config.toml
positions = "rope"
bias = "all"
init_std_up = 0.0197
init_std_down = 0.00291
init_out_by_depth = true
optimizer = "soap_variant"
beta1 = 0.95
weight_decay = 0.022
lr_head = 0.00943
grad_clip = 1.0
warmup_steps = 200
decay_shape = "linear"
batch_tokens = 65536
dataset = "wikipedia_en"
Each number is 50 + 10 x the weight over its row's rms, rounded and kept within 0 to 99. Layers, rows and columns count from 0. The size before them is the row's rms in percent of the matrix's.

# layer 17 MLP up, 640x160, rms 0.253, rows 503-546, columns 0-79
098:49 64 56 55 43 43 48 42 44 45 36 32 24 37 32 47 43 48 57 53 46 53 61 54 57 61 55 41 14 52 41 74 33 41 60 62 60 50 38 66 45 62 54 55 41 55 48 48 40 48 61 52 54 63 52 53 58 49 46 51 41 42 58 50 39 23 45 51 60 57 53 51 46 57 52 42 43 51 40 54
108:59 64 53 70 54 30 51 37 51 38 77 43 41 49 45 46 45 50 50 48 54 60 41 42 77 47 69 51 51 61 69 51 48 41 62 44 52 40 27 40 38 41 54 33 54 45 47 51 41 63 40 40 47 53 54 50 57 51 55 73 32 45 47 55 66 34 41 67 64 48 50 56 47 46 49 31 48 46 54 48
107:55 48 56 56 44 25 38 34 45 35 47 50 35 47 46 37 46 49 37 54 45 53 41 37 68 41 63 62 43 53 42 46 51 57 39 48 37 52 40 49 51 45 45 53 63 54 27 68 60 58 48 50 57 61 31 53 48 42 56 54 53 57 50 42 54 38 59 53 63 58 33 44 49 58 47 46 57 45 59 53
100:56 45 57 39 42 69 63 46 57 60 43 52 42 51 44 56 44 52 70 29 47 59 52 57 47 30 46 60 44 79 59 54 62 55 60 60 50 54 51 42 66 46 49 51 43 53 60 54 58 36 37 59 36 32 36 57 59 38 53 55 50 54 50 44 31 40 58 62 66 52 45 62 45 51 49 37 57 49 45 66
107:57 64 59 61 52 36 43 62 60 41 38 51 46 69 47 48 48 42 47 48 39 40 64 37 50 54 43 53 72 43 49 53 37 56 36 44 42 37 37 40 43 71 60 53 50 56 53 33 54 54 33 41 45 44 55 25 70 48 59 52 39 53 54 48 56 47 46 58 48 42 57 48 53 48 57 63 45 69 61 36
106:45 66 45 54 56 52 41 43 40 61 49 51 49 48 48 50 49 34 64 44 56 72 51 56 50 43 60 64 61 65 54 61 67 44 34 41 39 65 51 52 46 67 42 59 36 53 41 41 56 56 49 51 57 54 37 42 70 53 61 43 40 57 44 54 60 53 38 58 42 51 25 33 62 60 43 36 50 47 54 52
102:45 51 49 60 48 53 65 48 48 54 64 56 59 48 45 51 43 50 51 46 43 24 61 40 52 47 43 49 52 44 66 51 55 48 48 57 49 51 29 62 50 63 68 46 52 55 55 49 40 51 42 71 49 55 29 59 41 47 40 44 49 45 46 45 41 38 71 61 43 42 47 57 59 61 50 32 40 46 61 48
099:36 67 51 48 46 58 55 67 46 44 48 53 60 44 48 59 61 56 44 44 51 60 59 58 42 69 39 64 51 54 59 51 48 61 42 55 43 68 49 53 34 47 45 67 41 51 49 45 50 72 50 52 48 47 62 57 57 52 65 25 31 40 58 53 42 48 57 61 34 51 47 57 57 47 61 50 55 49 45 53
094:44 45 52 48 61 44 48 44 45 60 44 38 57 41 61 50 51 69 49 39 76 26 63 50 53 50 42 69 37 56 62 54 71 41 41 43 58 50 42 58 46 44 41 56 59 59 57 58 59 42 28 47 48 46 74 59 32 47 55 54 51 40 69 53 65 54 56 58 63 42 65 58 64 37 56 43 46 49 44 69
106:26 59 50 74 55 37 61 41 54 42 56 63 57 47 50 65 47 55 50 67 50 54 47 73 51 56 57 47 41 55 48 46 63 63 53 42 40 59 58 77 30 45 55 49 50 52 52 28 69 41 43 47 43 59 48 57 52 34 58 52 50 47 46 47 53 55 49 57 61 52 46 49 60 29 42 52 34 57 65 46
092:44 47 42 51 36 44 57 51 49 58 61 54 42 56 42 68 72 53 42 48 52 45 42 47 36 54 57 75 37 38 58 57 45 57 57 70 49 51 64 50 61 44 41 47 46 55 57 39 48 64 42 61 40 48 68 59 43 57 48 57 50 58 34 78 35 54 52 52 51 59 43 54 36 52 38 39 54 44 55 55
105:48 47 55 65 55 43 49 51 53 45 42 49 37 75 54 57 60 49 39 52 76 48 47 44 38 68 54 39 47 40 34 50 45 51 48 45 50 49 56 37 38 50 51 50 61 49 67 33 39 36 41 51 49 49 58 47 50 50 42 52 46 60 65 50 50 53 57 45 43 47 59 36 69 49 50 45 30 42 50 63
094:59 53 23 46 55 40 61 53 35 51 53 57 50 60 47 48 43 58 68 55 39 29 60 51 54 49 64 60 30 43 42 46 38 47 40 51 47 50 57 42 51 47 47 39 44 41 69 58 62 54 50 40 74 31 45 62 39 54 59 47 46 57 42 64 54 43 46 49 50 42 58 36 48 45 52 40 49 65 36 53
105:67 40 28 40 27 60 58 50 46 56 50 67 38 42 35 41 40 65 58 62 47 56 57 25 64 54 47 47 43 44 35 47 58 64 55 55 49 57 39 47 45 40 29 57 61 56 59 61 50 70 66 32 44 41 55 56 48 70 55 59 48 58 58 47 35 58 60 61 52 37 47 50 62 39 52 50 61 49 54 50
099:48 31 29 48 69 50 56 45 41 35 46 25 37 33 52 65 53 41 23 55 37 60 43 40 59 28 45 47 58 65 47 68 52 53 49 64 44 56 49 38 51 60 40 56 27 64 57 60 43 55 53 47 48 44 43 56 57 50 44 56 38 58 46 52 44 62 54 46 59 57 44 44 43 45 46 49 61 47 63 33
094:48 55 42 50 66 51 62 54 64 66 44 29 51 39 56 44 39 45 56 53 42 60 47 61 60 43 62 56 38 58 68 61 51 39 29 60 53 35 40 51 60 53 50 59 65 37 56 40 52 51 42 44 42 39 56 64 62 58 34 51 71 42 36 47 45 53 50 52 68 52 53 47 56 65 48 48 45 37 69 39
101:47 68 46 47 38 49 38 68 84 52 50 57 30 58 50 41 48 34 48 73 51 37 47 58 59 43 39 52 51 42 64 68 30 48 57 60 53 54 48 48 52 46 29 45 41 69 49 54 49 47 36 57 49 48 43 44 53 30 52 50 68 49 63 59 56 43 55 46 53 47 47 43 45 70 61 53 48 52 65 66
100:48 63 48 66 54 62 52 55 37 22 47 61 55 42 53 51 56 50 34 58 53 40 55 49 46 45 49 47 54 61 45 61 56 49 59 34 47 40 29 37 73 48 56 58 50 54 54 56 58 53 54 57 49 69 52 44 76 48 53 60 32 50 41 45 62 55 52 47 43 54 45 44 62 62 39 35 49 36 52 51
102:51 64 22 37 54 46 39 47 49 52 49 36 40 39 55 44 49 60 58 57 61 40 44 62 48 37 61 54 42 39 45 55 28 49 63 40 55 65 35 33 49 47 52 58 40 34 63 64 50 54 47 49 35 29 52 36 52 55 46 57 55 52 67 48 37 30 33 49 50 51 61 54 39 59 54 62 42 42 61 46
107:56 63 43 62 36 49 53 41 44 58 47 47 51 44 58 62 35 43 33 67 34 41 50 41 55 54 62 51 64 59 43 39 37 57 60 68 36 50 48 46 52 50 63 53 51 33 29 33 57 52 55 43 47 38 55 70 41 43 61 46 42 60 53 58 56 55 38 47 51 48 48 54 35 32 55 60 22 38 54 68
111:66 48 52 36 50 65 45 49 54 42 56 61 57 35 66 43 55 35 61 53 59 46 55 55 30 48 35 35 40 48 61 50 56 61 51 50 34 53 55 62 40 40 47 62 68 50 52 36 48 48 37 34 52 47 68 65 37 58 59 60 50 49 49 37 41 48 38 52 54 48 39 56 25 53 61 68 52 53 36 55
089:62 54 62 55 68 53 52 34 36 57 43 37 41 45 45 58 61 58 50 46 51 44 29 51 36 55 63 46 46 46 57 67 73 54 40 36 49 44 63 30 51 41 44 43 44 52 61 56 50 41 60 38 57 33 37 48 55 49 52 30 41 50 43 47 42 36 52 54 42 37 55 60 51 47 53 39 50 44 45 54
104:57 42 29 42 54 56 62 55 42 52 78 68 51 48 44 41 45 46 36 48 43 62 63 60 51 43 43 61 62 44 59 49 46 44 64 64 38 58 49 52 38 54 51 52 43 39 39 44 42 45 41 40 46 54 36 59 58 44 56 59 48 71 55 44 21 37 56 54 61 43 38 49 48 56 51 64 59 33 64 45
102:56 50 44 31 43 39 49 63 54 35 33 54 51 55 57 64 45 46 53 32 39 42 41 55 53 49 50 47 41 65 55 57 43 46 63 48 45 57 68 54 40 41 30 50 39 48 52 45 61 56 47 42 73 56 50 54 45 47 60 51 47 43 52 40 45 61 51 53 52 52 57 41 64 59 65 39 52 42 51 59
105:58 64 60 54 34 44 55 48 35 57 53 41 43 64 52 48 41 40 46 50 48 51 44 46 35 41 63 53 59 56 59 47 48 53 46 29 35 54 47 66 41 61 51 54 41 61 58 29 74 49 53 47 54 60 49 52 51 37 62 62 65 43 67 49 35 40 51 39 59 65 69 46 45 47 50 55 51 36 61 53
106:56 54 57 51 49 55 60 59 52 37 49 63 75 47 38 30 43 57 36 36 53 73 66 68 64 54 39 46 46 60 67 39 39 37 58 41 53 56 41 55 34 56 60 43 68 45 52 65 56 55 61 31 45 53 41 53 64 53 44 43 38 41 54 50 34 27 35 49 59 57 35 38 50 59 51 53 29 46 58 59
104:45 63 54 50 52 45 41 61 56 49 52 52 23 50 54 54 58 58 35 58 51 41 54 62 53 64 59 54 61 55 38 40 48 45 62 60 42 60 55 53 29 21 48 41 42 49 73 53 64 61 47 52 47 46 39 58 48 41 54 44 33 57 53 54 58 42 52 37 60 55 40 37 49 53 58 56 49 44 47 37
101:67 51 38 47 46 46 63 45 47 53 44 46 52 34 52 44 63 53 60 42 69 64 50 50 58 47 66 48 62 59 53 36 42 63 50 55 55 70 32 63 60 40 58 41 41 54 31 61 34 50 41 62 36 36 48 64 53 37 44 55 34 65 48 57 56 43 43 56 47 61 40 47 34 68 42 46 33 47 50 50
100:58 58 51 37 49 47 47 44 62 56 56 56 37 44 48 62 40 46 54 53 47 53 47 54 62 43 53 46 41 49 56 53 41 65 51 48 63 35 47 64 67 43 43 55 61 45 44 39 54 39 60 61 41 61 32 61 73 48 38 52 48 56 56 68 63 41 46 49 45 78 54 53 26 53 53 43 47 54 59 47
091:63 52 44 52 43 55 43 52 57 50 53 49 30 56 51 47 63 51 39 54 45 39 48 58 54 49 51 66 60 52 58 50 36 47 62 57 35 51 56 34 51 50 45 35 51 50 61 56 42 26 63 47 46 52 35 54 54 47 43 64 38 59 60 28 58 60 62 52 45 65 45 54 44 56 36 49 61 40 55 57
098:44 46 51 49 70 60 50 56 37 47 51 52 75 46 74 36 38 55 40 67 51 49 65 51 58 47 46 39 46 65 50 54 59 52 41 68 65 56 31 59 45 39 53 53 39 43 49 44 45 48 28 44 48 47 52 40 45 51 61 55 46 44 58 47 51 64 43 40 67 47 65 51 61 52 58 62 49 52 40 57
110:60 49 52 44 52 51 49 39 43 54 36 40 45 49 36 31 45 71 59 59 49 56 41 42 58 45 29 41 45 59 53 36 49 60 59 56 51 64 43 47 58 47 47 49 48 43 43 64 66 37 48 66 36 38 54 71 54 78 73 56 56 46 49 77 50 40 58 45 57 55 49 50 44 39 55 47 48 48 53 32
089:25 48 35 48 32 63 67 40 30 30 69 36 54 44 36 51 65 47 42 61 32 70 49 56 45 61 55 48 44 50 61 55 57 49 44 63 51 59 56 43 53 62 46 33 48 54 37 55 61 45 71 44 42 52 67 42 59 55 38 65 44 58 39 35 51 50 40 43 66 39 57 34 46 41 44 40 56 44 38 46
099:41 66 60 43 49 43 61 61 46 50 47 56 55 56 60 48 40 46 56 41 57 40 61 62 47 52 26 62 61 42 47 38 33 50 59 52 42 63 35 37 47 53 42 30 56 40 63 41 37 47 54 37 41 20 60 49 57 62 57 57 49 51 57 47 56 58 55 60 68 39 47 55 38 46 67 63 61 50 56 76
099:42 56 62 26 65 53 54 44 52 39 50 55 33 49 65 47 57 51 38 60 53 56 67 48 63 52 44 48 44 67 63 42 36 39 47 58 57 35 50 58 49 58 50 43 50 49 57 59 33 65 34 52 33 49 27 60 50 48 46 50 66 37 43 65 51 55 64 51 54 45 51 48 66 44 59 47 33 48 57 51
098:36 49 47 37 37 53 32 58 62 44 42 56 72 63 44 45 44 43 46 36 53 63 45 66 36 50 37 56 36 46 55 51 46 55 41 27 44 62 38 43 35 69 48 69 56 39 53 53 59 49 57 38 51 55 59 46 50 44 63 54 47 51 56 53 50 57 51 48 67 45 54 49 63 58 48 44 44 49 45 41
115:49 39 35 57 45 53 54 50 45 51 58 55 47 54 55 41 39 44 49 28 48 48 34 67 50 53 45 48 38 41 48 46 64 60 50 41 37 70 38 59 53 40 59 50 63 48 45 33 53 47 44 66 50 47 46 48 45 29 55 49 63 55 35 52 29 54 33 56 64 42 68 51 42 62 62 48 41 45 55 70
099:46 55 58 49 51 50 48 50 49 41 67 55 54 53 53 53 69 59 65 47 55 57 48 63 65 49 50 45 53 50 37 38 64 45 48 33 47 47 40 55 51 44 48 40 42 51 41 52 39 45 46 57 53 40 39 59 60 52 49 33 46 34 40 40 62 38 48 51 38 46 58 61 59 56 59 51 51 55 67 38
109:51 59 42 48 57 58 45 45 46 52 28 50 43 55 28 36 61 55 58 31 36 44 52 57 51 44 35 35 44 57 44 59 36 45 59 42 75 61 37 50 69 66 49 52 51 56 56 47 40 67 55 66 54 48 37 56 55 49 48 52 49 35 53 43 56 36 28 64 55 48 55 32 60 41 66 49 50 63 44 47
096:60 48 55 53 57 43 44 49 50 35 58 50 45 60 58 53 34 38 37 38 45 63 69 44 61 57 36 51 60 35 41 51 54 53 48 59 54 62 51 60 47 46 39 58 48 50 46 44 74 78 45 47 42 52 47 44 65 37 59 42 47 31 52 62 46 43 47 46 43 45 41 55 46 53 61 55 61 53 46 61
106:61 57 43 51 48 38 40 51 45 47 45 51 71 65 46 57 55 61 48 53 54 48 44 36 42 53 45 42 70 48 47 61 54 50 67 46 60 61 71 62 52 35 52 44 43 35 52 62 64 54 52 48 47 41 48 47 25 52 51 42 51 52 43 55 50 57 59 43 56 47 69 46 36 63 55 53 48 40 40 35
100:55 51 34 55 59 55 65 59 41 41 30 66 39 63 45 38 56 45 56 38 36 67 46 38 52 30 51 44 51 53 77 35 49 58 49 39 60 43 48 70 66 62 70 54 63 47 48 47 54 39 41 43 64 49 50 51 40 50 48 52 36 47 41 58 56 52 54 52 59 47 51 38 50 68 47 42 43 47 56 44
097:44 35 53 47 46 43 54 44 45 50 54 43 54 56 32 42 75 57 27 50 78 78 46 42 28 47 45 57 62 50 45 61 54 48 58 63 41 38 63 57 62 54 39 36 47 45 37 43 60 60 36 60 49 44 47 51 52 36 66 39 52 52 43 58 62 52 43 46 65 55 30 68 55 48 52 69 55 54 61 58
095:59 39 38 66 59 57 70 44 45 50 31 35 32 58 62 74 51 65 67 74 48 41 43 49 52 63 57 60 57 55 54 47 38 46 44 46 51 44 51 64 40 40 47 41 23 57 60 43 40 52 53 44 46 48 57 56 50 38 61 53 49 52 52 52 56 40 64 48 43 48 70 62 38 30 44 51 52 42 37 44
# layer 17 MLP down (transposed), 640x160, rms 0.273, rows 503-546, columns 0-79
106:37 27 54 49 30 47 44 53 51 60 48 56 45 50 53 45 54 43 45 47 56 30 60 56 52 51 49 22 46 56 50 41 47 60 53 57 51 51 66 51 31 53 62 67 55 54 52 52 54 43 43 47 43 38 57 59 42 55 64 45 57 35 41 44 32 37 38 46 46 48 51 48 38 39 58 57 60 42 57 53
115:50 56 44 39 30 50 43 48 45 52 57 51 58 42 42 62 55 59 57 25 36 59 53 63 40 52 69 58 49 50 48 50 40 46 30 50 59 54 40 58 59 53 34 54 27 46 62 45 48 41 56 47 40 47 60 43 54 39 43 45 56 41 45 33 64 42 65 49 40 39 71 47 28 56 43 55 62 44 40 67
103:39 42 44 43 63 22 55 42 67 57 34 56 51 61 52 56 53 38 45 48 35 47 47 43 49 61 44 55 52 73 74 49 41 44 66 44 44 51 65 35 55 58 50 50 40 37 69 54 37 46 51 44 43 45 54 52 59 43 58 60 60 55 59 45 52 48 40 46 55 60 40 59 55 51 35 51 35 58 35 60
108:47 53 51 45 65 79 48 46 51 60 45 54 33 59 45 61 61 27 53 42 50 53 42 52 43 58 45 31 48 45 46 36 77 55 44 56 64 56 43 42 29 43 32 57 57 49 36 55 40 37 43 51 59 51 58 46 38 44 45 53 47 48 53 61 50 47 52 28 67 54 53 55 38 51 28 38 58 56 53 47
106:39 37 39 50 55 51 52 38 29 39 55 52 52 43 56 39 48 51 58 37 35 50 54 50 48 60 53 52 60 38 38 48 63 45 32 39 64 43 58 64 36 36 39 30 74 62 44 40 56 41 53 54 48 45 60 64 64 37 59 53 33 28 45 42 52 39 56 36 36 56 55 56 54 48 69 51 41 41 51 44
099:49 50 41 42 42 62 29 55 69 45 56 56 43 45 50 43 59 54 38 38 67 33 45 61 53 40 67 50 35 43 48 68 42 34 51 78 45 59 55 45 58 33 53 74 39 55 53 56 61 45 49 61 43 64 40 40 44 56 45 57 46 60 59 52 48 41 66 59 63 59 63 43 72 41 44 57 54 64 44 45
096:43 50 49 49 45 38 46 60 52 37 54 27 43 34 51 56 46 44 44 58 54 54 45 54 37 68 60 55 41 56 31 73 54 42 49 37 63 62 53 40 47 44 36 35 56 34 47 59 45 45 73 48 39 31 64 39 57 52 51 46 47 54 56 63 41 58 48 49 53 55 47 39 38 41 57 52 42 60 52 52
104:39 34 61 51 42 53 54 38 46 62 59 37 52 48 48 39 33 57 62 48 48 47 46 61 65 64 41 63 61 48 35 67 49 52 62 42 50 65 55 49 50 43 48 41 56 57 44 69 58 54 43 36 65 33 38 58 52 48 56 43 57 45 52 49 50 48 51 48 60 60 54 36 57 47 84 65 51 54 45 51
083:63 61 54 52 51 65 45 49 37 25 51 47 57 45 46 55 37 41 43 59 30 56 41 53 31 52 48 44 45 42 44 51 55 50 52 56 43 76 55 48 55 60 51 37 54 49 58 38 50 30 49 60 50 36 44 42 71 33 53 46 44 61 43 54 50 45 43 51 44 38 37 26 40 53 82 50 48 38 53 36
103:52 54 57 37 50 57 48 41 41 53 43 54 42 56 49 46 59 58 48 45 52 44 43 62 48 69 39 49 66 51 62 54 50 48 41 56 56 56 43 45 53 69 53 50 34 64 42 33 54 53 40 41 53 41 38 68 51 71 41 61 52 52 57 55 40 41 39 58 48 56 62 71 38 52 52 48 50 56 45 57
092:64 36 40 71 44 61 51 36 45 56 44 41 43 65 31 49 35 53 48 50 63 53 53 44 53 41 63 46 41 70 49 62 44 64 54 42 33 44 52 66 54 53 59 41 38 59 48 29 42 52 43 52 60 59 57 50 60 48 62 59 46 42 44 66 48 63 51 58 36 46 64 63 53 59 35 52 48 43 42 54
095:55 53 62 32 58 54 57 21 60 46 63 55 51 63 41 54 57 19 62 50 67 48 57 56 51 57 52 54 55 39 49 40 41 42 36 39 50 59 35 52 45 56 50 56 47 26 36 47 60 74 62 49 48 58 34 49 51 36 49 41 35 49 60 59 50 60 57 68 52 59 56 58 47 47 50 50 45 39 61 46
099:48 63 43 39 35 39 43 51 64 40 57 39 51 65 53 54 63 43 46 48 53 52 55 45 34 73 48 54 56 41 49 45 61 58 57 39 43 39 36 81 70 71 32 47 45 62 30 42 60 54 47 41 45 66 64 56 36 48 52 47 47 55 48 45 46 53 59 52 53 47 43 66 37 70 66 41 56 46 50 38
105:48 46 38 40 47 52 64 47 65 44 45 67 38 36 51 54 62 60 38 46 45 47 40 30 47 56 50 57 47 34 50 51 57 36 61 30 57 62 42 64 53 56 40 55 50 38 51 34 52 51 40 37 69 58 49 40 34 52 51 56 48 71 31 49 23 44 60 36 47 47 48 64 62 41 39 49 44 50 47 56
091:50 56 41 46 65 33 64 67 53 52 46 54 47 40 52 39 54 55 64 56 52 45 61 49 37 47 64 57 56 45 49 43 38 32 48 42 49 50 61 69 34 43 33 62 54 50 48 55 49 64 60 61 47 62 46 43 55 41 52 38 45 74 54 24 41 39 42 59 49 54 51 38 52 51 32 41 43 64 53 59
088:58 53 61 51 66 47 73 53 42 38 40 50 38 58 45 35 37 45 44 64 55 59 54 43 45 37 63 41 39 43 41 70 47 49 46 55 50 61 63 43 45 62 43 48 42 39 39 52 53 51 40 58 62 50 49 35 42 38 68 71 64 39 41 42 46 25 34 40 29 64 45 51 54 54 57 52 49 48 42 37
104:63 55 38 59 72 41 37 51 57 46 31 61 56 66 54 49 46 45 70 71 51 48 58 35 49 62 65 53 48 53 62 57 44 52 46 44 37 55 64 60 68 50 46 41 45 47 62 48 42 49 60 70 62 46 43 44 41 58 65 59 59 43 53 43 53 58 52 52 43 46 45 43 28 31 52 50 43 53 47 66
116:53 37 59 27 45 42 48 60 77 68 37 62 44 58 40 45 47 53 47 36 54 47 45 41 52 63 66 49 53 46 44 45 63 48 71 49 62 58 44 54 50 61 37 50 62 49 41 56 53 65 51 59 27 44 53 64 35 47 53 49 49 65 60 61 48 48 54 59 50 48 49 52 58 47 49 64 45 54 50 38
102:58 36 45 69 33 51 70 40 54 47 44 37 35 49 51 70 62 60 42 53 37 68 44 51 64 58 47 58 46 58 34 47 51 50 43 57 39 53 48 47 47 58 60 36 63 51 58 60 53 37 58 60 45 49 53 51 45 40 46 49 64 41 45 47 44 55 56 49 36 46 70 49 47 48 60 50 49 58 46 39
110:48 55 39 61 48 52 59 40 49 47 42 33 47 54 62 36 49 55 53 55 59 34 23 43 59 60 49 52 56 50 35 46 64 47 47 41 65 51 45 35 56 40 37 51 42 57 56 51 42 39 49 38 64 62 58 58 44 51 52 44 47 45 49 54 60 53 37 56 63 67 67 49 58 38 49 61 42 43 51 53
104:34 65 46 60 42 50 57 52 47 42 57 48 50 47 47 63 53 49 64 44 53 64 48 35 34 28 58 57 33 56 58 50 55 43 50 57 68 57 60 56 55 38 59 50 58 44 70 46 55 53 50 62 52 46 45 50 47 45 50 59 63 28 64 52 67 49 29 52 36 56 66 37 59 45 62 63 61 60 52 44
092:46 53 44 51 32 62 35 50 47 40 55 60 55 39 75 39 55 34 52 45 48 52 53 38 48 25 50 47 47 54 46 53 50 38 58 56 43 38 52 62 46 60 47 51 36 58 47 45 40 49 63 61 47 54 75 54 32 47 50 64 69 52 56 43 60 61 54 63 70 67 68 48 49 47 73 45 50 43 44 69
104:31 55 67 53 47 41 45 73 59 64 48 32 33 61 42 68 43 49 56 50 66 60 66 39 47 31 52 58 55 49 43 58 55 45 66 65 61 49 55 57 35 39 46 60 52 82 49 44 39 40 47 43 40 49 76 48 38 42 43 59 48 47 48 38 49 61 47 62 43 51 48 58 53 45 58 59 54 52 43 49
101:63 64 36 60 44 34 42 47 54 41 48 58 54 29 61 40 53 64 52 69 50 51 47 34 50 49 35 50 46 49 61 51 35 37 38 53 52 36 51 67 45 47 63 58 41 49 30 47 43 40 50 54 41 47 55 23 49 47 60 45 52 44 32 44 42 46 49 55 43 48 68 60 57 58 39 48 53 48 54 57
116:55 52 55 38 62 53 45 55 47 64 59 50 46 33 50 67 50 49 57 51 50 59 36 42 43 50 47 41 61 41 49 58 43 33 40 53 58 49 55 36 52 38 39 63 45 67 61 39 66 29 53 50 60 37 46 48 63 44 47 67 73 59 48 41 58 51 36 40 41 61 47 23 57 46 37 44 65 42 47 67
116:66 45 54 52 45 58 59 36 63 59 49 58 56 36 70 39 54 41 35 58 40 41 65 56 65 36 52 66 46 42 52 52 44 49 61 50 23 55 41 40 61 68 47 45 53 47 60 54 43 33 44 50 47 56 43 51 66 62 63 60 66 38 42 51 41 37 56 67 55 66 34 46 38 48 48 51 44 52 52 77
108:41 40 57 44 48 51 40 64 55 39 55 59 55 44 53 73 43 43 44 16 55 44 56 68 53 57 33 69 56 42 38 42 45 41 50 49 47 49 44 47 52 48 59 54 47 27 50 56 51 48 66 56 41 62 29 50 38 59 42 46 55 54 40 34 59 52 58 30 35 42 47 55 47 45 22 38 43 63 41 58
104:52 52 61 61 52 47 62 54 53 47 60 70 54 56 64 70 42 33 43 61 33 53 47 55 38 65 52 57 48 45 59 65 47 47 40 53 51 33 61 45 43 49 40 43 41 43 66 64 57 43 48 48 44 49 41 38 50 57 66 55 40 47 25 48 54 58 46 38 59 42 38 58 59 38 44 44 48 41 49 46
096:44 45 62 55 60 58 67 52 39 50 38 56 64 45 51 54 60 39 52 56 45 35 41 57 51 59 55 52 45 52 38 53 40 44 48 49 48 22 61 60 45 63 64 40 69 45 62 51 52 55 38 43 55 44 43 53 23 45 44 47 54 41 43 46 60 35 46 50 49 36 70 49 68 41 39 53 53 40 58 72
096:51 43 46 49 51 55 47 58 34 50 48 65 48 54 58 64 40 78 61 49 38 64 53 63 32 52 51 34 60 67 60 45 63 55 47 32 52 46 55 55 58 59 39 34 61 46 43 45 56 59 52 36 57 61 58 48 39 49 39 54 55 47 54 36 45 60 34 62 45 44 52 63 46 56 53 54 42 52 56 53
094:57 35 47 43 59 35 58 51 51 44 46 55 54 52 43 62 57 60 47 58 46 44 48 59 40 47 47 67 42 51 44 41 49 63 60 68 50 52 42 36 50 58 45 56 43 45 55 64 73 59 42 63 54 58 58 42 43 22 49 49 66 52 28 54 48 65 55 52 56 71 59 55 73 43 52 44 58 31 41 45
112:52 55 51 62 57 42 50 50 47 47 30 44 50 53 58 34 52 52 27 44 54 55 58 47 47 37 58 61 47 54 46 48 72 60 62 42 67 58 58 48 55 55 50 63 39 38 41 68 44 43 52 59 57 55 40 58 39 54 53 42 53 58 70 42 57 67 53 57 67 43 44 64 39 54 46 52 30 31 45 35
095:67 60 61 43 49 42 32 52 66 65 52 62 53 47 55 42 59 53 70 43 44 62 56 46 69 49 48 45 27 58 51 47 40 30 24 61 65 57 47 51 68 51 55 33 53 62 54 55 52 48 59 59 38 38 40 59 46 55 47 31 52 58 61 49 55 61 49 40 41 52 49 55 54 42 56 63 65 62 54 47
103:59 36 55 62 38 43 56 35 51 69 62 47 44 46 42 38 43 46 35 49 44 39 50 45 36 55 45 29 58 49 25 43 31 48 56 28 42 53 44 54 51 58 66 56 47 56 62 64 50 64 59 44 54 46 33 50 53 52 57 45 45 57 50 37 36 60 67 61 47 31 56 45 51 54 65 60 40 49 45 40
103:51 78 48 54 18 49 37 55 56 46 58 43 51 51 35 53 41 51 54 52 49 87 39 54 60 56 52 64 57 54 55 48 62 60 49 40 52 39 50 46 49 58 47 66 47 67 47 45 44 54 42 46 56 48 65 59 42 48 58 40 67 52 50 36 47 44 43 51 42 43 54 48 40 47 50 65 45 52 43 50
093:43 64 42 53 61 37 37 61 44 50 55 71 47 46 42 42 57 40 60 51 46 59 34 46 63 52 46 61 43 53 48 57 61 51 48 39 47 53 37 59 37 50 54 57 47 61 59 55 40 61 35 46 51 34 50 64 54 51 49 57 52 41 57 58 48 49 38 36 37 47 66 39 50 38 45 63 60 58 69 60
117:59 49 60 43 44 44 54 54 37 68 54 59 65 56 60 40 48 50 58 43 58 64 59 43 40 61 46 40 54 74 54 63 43 40 36 59 42 57 45 53 64 57 42 36 60 28 47 49 56 66 29 38 67 46 55 52 57 62 43 47 45 47 56 54 35 49 50 52 52 42 47 45 58 64 60 47 46 53 52 54
091:39 51 65 44 43 53 44 32 55 43 58 45 50 57 38 45 59 50 37 62 37 47 52 48 46 30 39 51 60 42 57 64 42 48 63 47 45 55 49 51 48 54 77 33 44 56 35 43 63 62 42 53 40 61 52 49 67 64 41 58 44 50 67 69 45 48 59 39 53 43 39 31 49 49 68 42 58 36 42 60
105:46 53 46 53 37 38 58 37 47 41 57 57 30 48 49 52 66 50 52 65 30 43 43 57 44 63 49 44 67 55 30 46 51 39 46 44 51 65 69 62 62 42 39 47 69 40 43 42 43 53 50 56 28 38 55 39 64 35 69 32 48 61 63 57 49 55 39 68 39 32 48 55 43 49 45 30 43 62 66 37
093:48 42 61 39 78 47 35 38 44 54 41 21 52 45 49 46 41 68 53 54 32 44 38 56 45 52 52 38 29 35 64 62 44 45 71 63 42 54 50 49 56 51 41 47 44 51 52 46 53 38 30 54 69 58 53 59 23 59 45 56 39 62 54 44 41 62 49 49 45 51 48 44 59 62 21 62 44 42 58 43
103:51 50 58 34 48 39 53 48 58 80 48 61 41 48 34 44 39 47 47 42 65 49 45 65 39 66 48 41 48 44 35 44 46 59 48 66 47 66 53 29 55 40 56 45 43 54 57 63 58 56 56 58 49 55 62 62 53 56 41 37 46 47 43 43 48 41 56 57 25 42 57 58 33 53 65 54 49 42 39 64
100:53 55 53 74 47 40 34 34 55 44 59 33 52 46 55 45 48 56 33 59 52 45 59 43 56 47 79 53 51 47 39 46 57 56 56 64 51 47 44 64 55 59 39 56 41 48 39 58 54 50 34 70 52 54 52 55 61 51 76 56 47 62 53 47 37 31 51 46 48 55 69 57 47 59 29 38 45 57 53 56
104:62 47 61 61 54 50 71 43 50 56 49 52 45 35 72 37 56 46 57 48 44 56 64 59 54 51 35 57 35 45 52 50 47 56 59 24 40 56 77 61 55 53 52 49 30 53 53 63 50 65 58 52 43 52 47 46 68 56 57 50 53 60 47 34 56 50 67 40 47 43 51 57 37 38 51 51 50 60 46 30
097:44 46 59 46 40 61 48 41 59 49 45 51 68 67 35 47 53 45 43 52 40 50 36 47 60 54 53 31 43 54 72 48 53 68 43 48 54 67 63 64 61 49 43 78 37 48 47 42 46 47 43 52 45 61 43 66 50 50 59 34 59 35 50 44 44 58 46 45 37 42 33 54 62 53 53 57 49 58 61 58